python train.py --num_hidden_layers=18 --head_dim=128 --norm="rmsnorm" --norm_eps=1e-06 --bias="none" --tie_word_embeddings=false --learning_rate=0.0044
Each number is 500 + 40 x the weight over its row's rms, rounded and kept within 0 to 999. Layers, rows and columns count from 0. Numbers have three digits each. The size before them is the row's rms in percent of the matrix's.

# layer 11 MLP down (transposed), 2048x512, rms 0.0137, rows 766-787, columns 320-383
113:555509531560509525479542476424507600478522509572458513507430507521478409504537507498576498490520493416441547453543461488524476587531474500510499525513596534478507480517468508540424515468485498
114:508575513473448453443471445462425454524482411504537442544458560482538517452437518442459523552527527491558488457508528509492472473500510530523572466453608571568527568461476417547490537475493500
112:507519541559498507473558547472491457405486491454452472478524435444503496556507539475539507486505546492501532502534479523510463484536521541546488509464446554467557479494507471559592513486510540
085:555529589510508501490528526494522486558584479533410503480586527591510469503552519492482434459465594559508510478390466449485540459429429553548505523479483478409521446527572521493499516473519496
110:470430424494534606462522493457538446528551509464547455447517504484545537599475502506504523506560514497491530407476493425555508508507554449554520464467361517491530512496451575538524535489462530
096:523393489496453514522550476448511500517500511526503457495537523497522480450562433465507464491487468496447520473445508458559498610548539447564442395502491450535460497468525522472523542526501491
111:447576500525500446522536576525480437591495545507466503559563464456473476564499497438566488486408512524475483502477512439450521504614446517506507478539521510490470493544521570504512431457473508
095:472463419515507489483509457383473479530476435457496458505501537515519483503467532520494497498544463490478454513489496575447470443516523472478486540469425512572560426485470530502491534464446552
095:509426512526531580540540498485494520534555508538500543514441502492533506521506545434484433415478497490494478486574442481556468533450474567479527499518495548506490513497487542507507502590529469
099:486490457534491529547597517454520510514554528480525504511526514503522493481498542454548521568522502476424509480472539496419567502481497424474477452480473466511515421475457478532515377474470464
105:482506435520488335475576460480515453540556511566459587558461504524488484460484520587511528538536498432521469476503480460517494514453554532490523504510533482499502518496539538504514526500549518
106:531523416497497523487478463459466499488519528446501458582454470484497491492446528481499455457498442503502484529483520530490530456509502533498523503497511522502483559495425461430534503523480493
105:482463509471458472504502537537435502512485508497526441460503572446606560530539486503514574576549468435505515510467496483402480424509493544450499500511490466434543525531518478502442475516561473
103:500537558456519509532504450562512519483475477435406505491484522476528572577528482504420554455451541495527499505440498437494522553503480563497501514562555445537491473424513524533492464540483502
104:487591517466492573517484450458482461478460511565502486512516478509446512516530499419446497500525459487484526536531502530487492507494575509472521542490482510548515472545512537493533453516500552
114:524427488512458502399513456515569508472584502551485553572520501506537487484524489488495492457484443486537501544508558537429518504473548508507500484464461518557472558474402437453503518428506401
097:491413494485562459459459468589448547526513592472406509521489488507539471515498469506508520532537512473506472514422471410539517517441441484541478470555519547466556504517588451503487490512508566
088:491506539506474556386423551541486551494490512498487477544520528552502476519476462521528511499505537488466530543521493500507516530452469540512551542454548507473447500527478463432450489489476435
096:486581475443509502596434499505491451535511476434509527460442552496499515523477463575567467528485587469444531518523452529497499548531480558502498529484487502478541549478411509554494530537475486
101:524502525498531549483425430512436475474475478545493531458552481532554560420501497523416508475473504436459503522513534566432465481484557545476529542541457460494496426489590491495492470558484486
101:508518490527560448428540512506524433496490429551430530520552539507541447452518521466454465504554557534491579413448494478448436515527512443460460434501541490503617499503485548566502460532493538
113:551428379501450411521502498490487457464452519524501532472470491537551466527501487430495514531510448546464511494494455478512497524497477503466476448513522517435512483523493536488451434567570596
# layer 11 MLP up, 2048x512, rms 0.0556, rows 767-787, columns 320-383
118:485537502446520427507498438520494501521441497487486485560538538452482477468460447527511508484470527473523440517532530533515460440513556481560528515526536554573519513545546476532579518492534528
106:438540473506517483485547516483581438513488518495527493534461418503506524509476526510514468476543589525571451470498502520520432538563534470483522481430559543458518478486477509576536520470506491
088:522481486475568505524466484531463470491512491503567497483539522500458493555543491511476395498505446531514425552502509496441559464532482496508514507519504531514457550501483458594406503580523506
101:511530570492514497564500544467531495491463590536515470416509483466547464561512488616490490463546480556498526454545522527540540495548533488536505517508537510485484473466489455547496523520575560
097:473507565425492502533550376497502453468524492466486559456523479490495463484521500529515502560515462404445443471479441534519485465593459528485546510516502469432559505506565496535479475497526461
107:471513450499548496473478497566567475477546577526475599447488426507382535508461473496477469448494488466485444517564527422428449518529459540485517584436507519491470475491462533453494479484440552
096:601465529533553500544532483513440450476507542476542543538516436529563532562542518508463438533588462485532491477477560524508439534503472519481529482519555441503506489483511485529515466433477515
101:511570485458478549511468540486522463476515452512513495499545576525524453508437518547533522447532515548548440575536481470537459489513559539484490442455491510459467452504462480512549490549576472
091:538486497512488440559532533438511522422503521495464504572481527471502485576442458510498570476492468494517431522497447535500474555440494459505501546496555448522521475483478533538533485498512463
104:457473473458520498541510434454468413493478530517503480472533453487535505491489619483525597504484598513525498563539504536543505461411565505488482555505504416483463502476463577460584480580582527
104:512473473539473543550547544443539523482518444558487532538534492500462497506412483586530459530512523512501464540473617503518534546562473469500494569453507537423484542518418516519455463451501425
098:456495457467493572561539441482516466536523593557483491530573529471493524555498486519464437529460561494532408378457586497456472451487536476466457545482516492541554530483494496407528527490508563
100:497566437512496471479464505474442433511488519452536461511487454531494527468530463476515484542510498431509418442460548507439555532434484513522439513475450481479472386544583498410427464491419466
100:446496508504443526447466442531476484533502486477406465463446507455469527510490488543554531535454506533464511458514493435420490470569621486467540554485591491525512531493524562438507547565478539
111:528467486518432506417535471488473529498436565517476444463538479460541446528475496534497609471525496487496504564500562506488472517514475538552564504545471477479461568579524521446508504511523539
098:457420562412487506616465554493437494503508452523533461555486423491531445454451533555489495565483506432473542452479581535564490518480482506516424476430501511508473522477500501535463509463470451
088:508492419425441521461499473474521516478529510484523592457490520494460458454474493498493503528470508437506506492427573489537520518490512502497407494461533508428504483489407517488471484523425523
095:489481477503488469587448529463472503578501481458506490464456455489554496532454477488470539449477580507527440532463516463492483506543478468527555495548482477459449469490484462590495530487492466
104:481557401503480523527457517567499515463497477501549539458500478489441467534417528502523570507499487508490539528512511499506511465490563496488407484581392508548489484497537487426500455497493472
104:479515488474494509504510531470546530461579496521526529487538522537502470478550535445450469546559589443447471412495510489531435484532550481525535499588507559465577530441540512501528519526509561
113:533476454529470511487553483491509478455464489539578529593541505421507487479469523519534472466492483530514457562481580521470414557529443530455490557523502521415417483466524500452528466511488541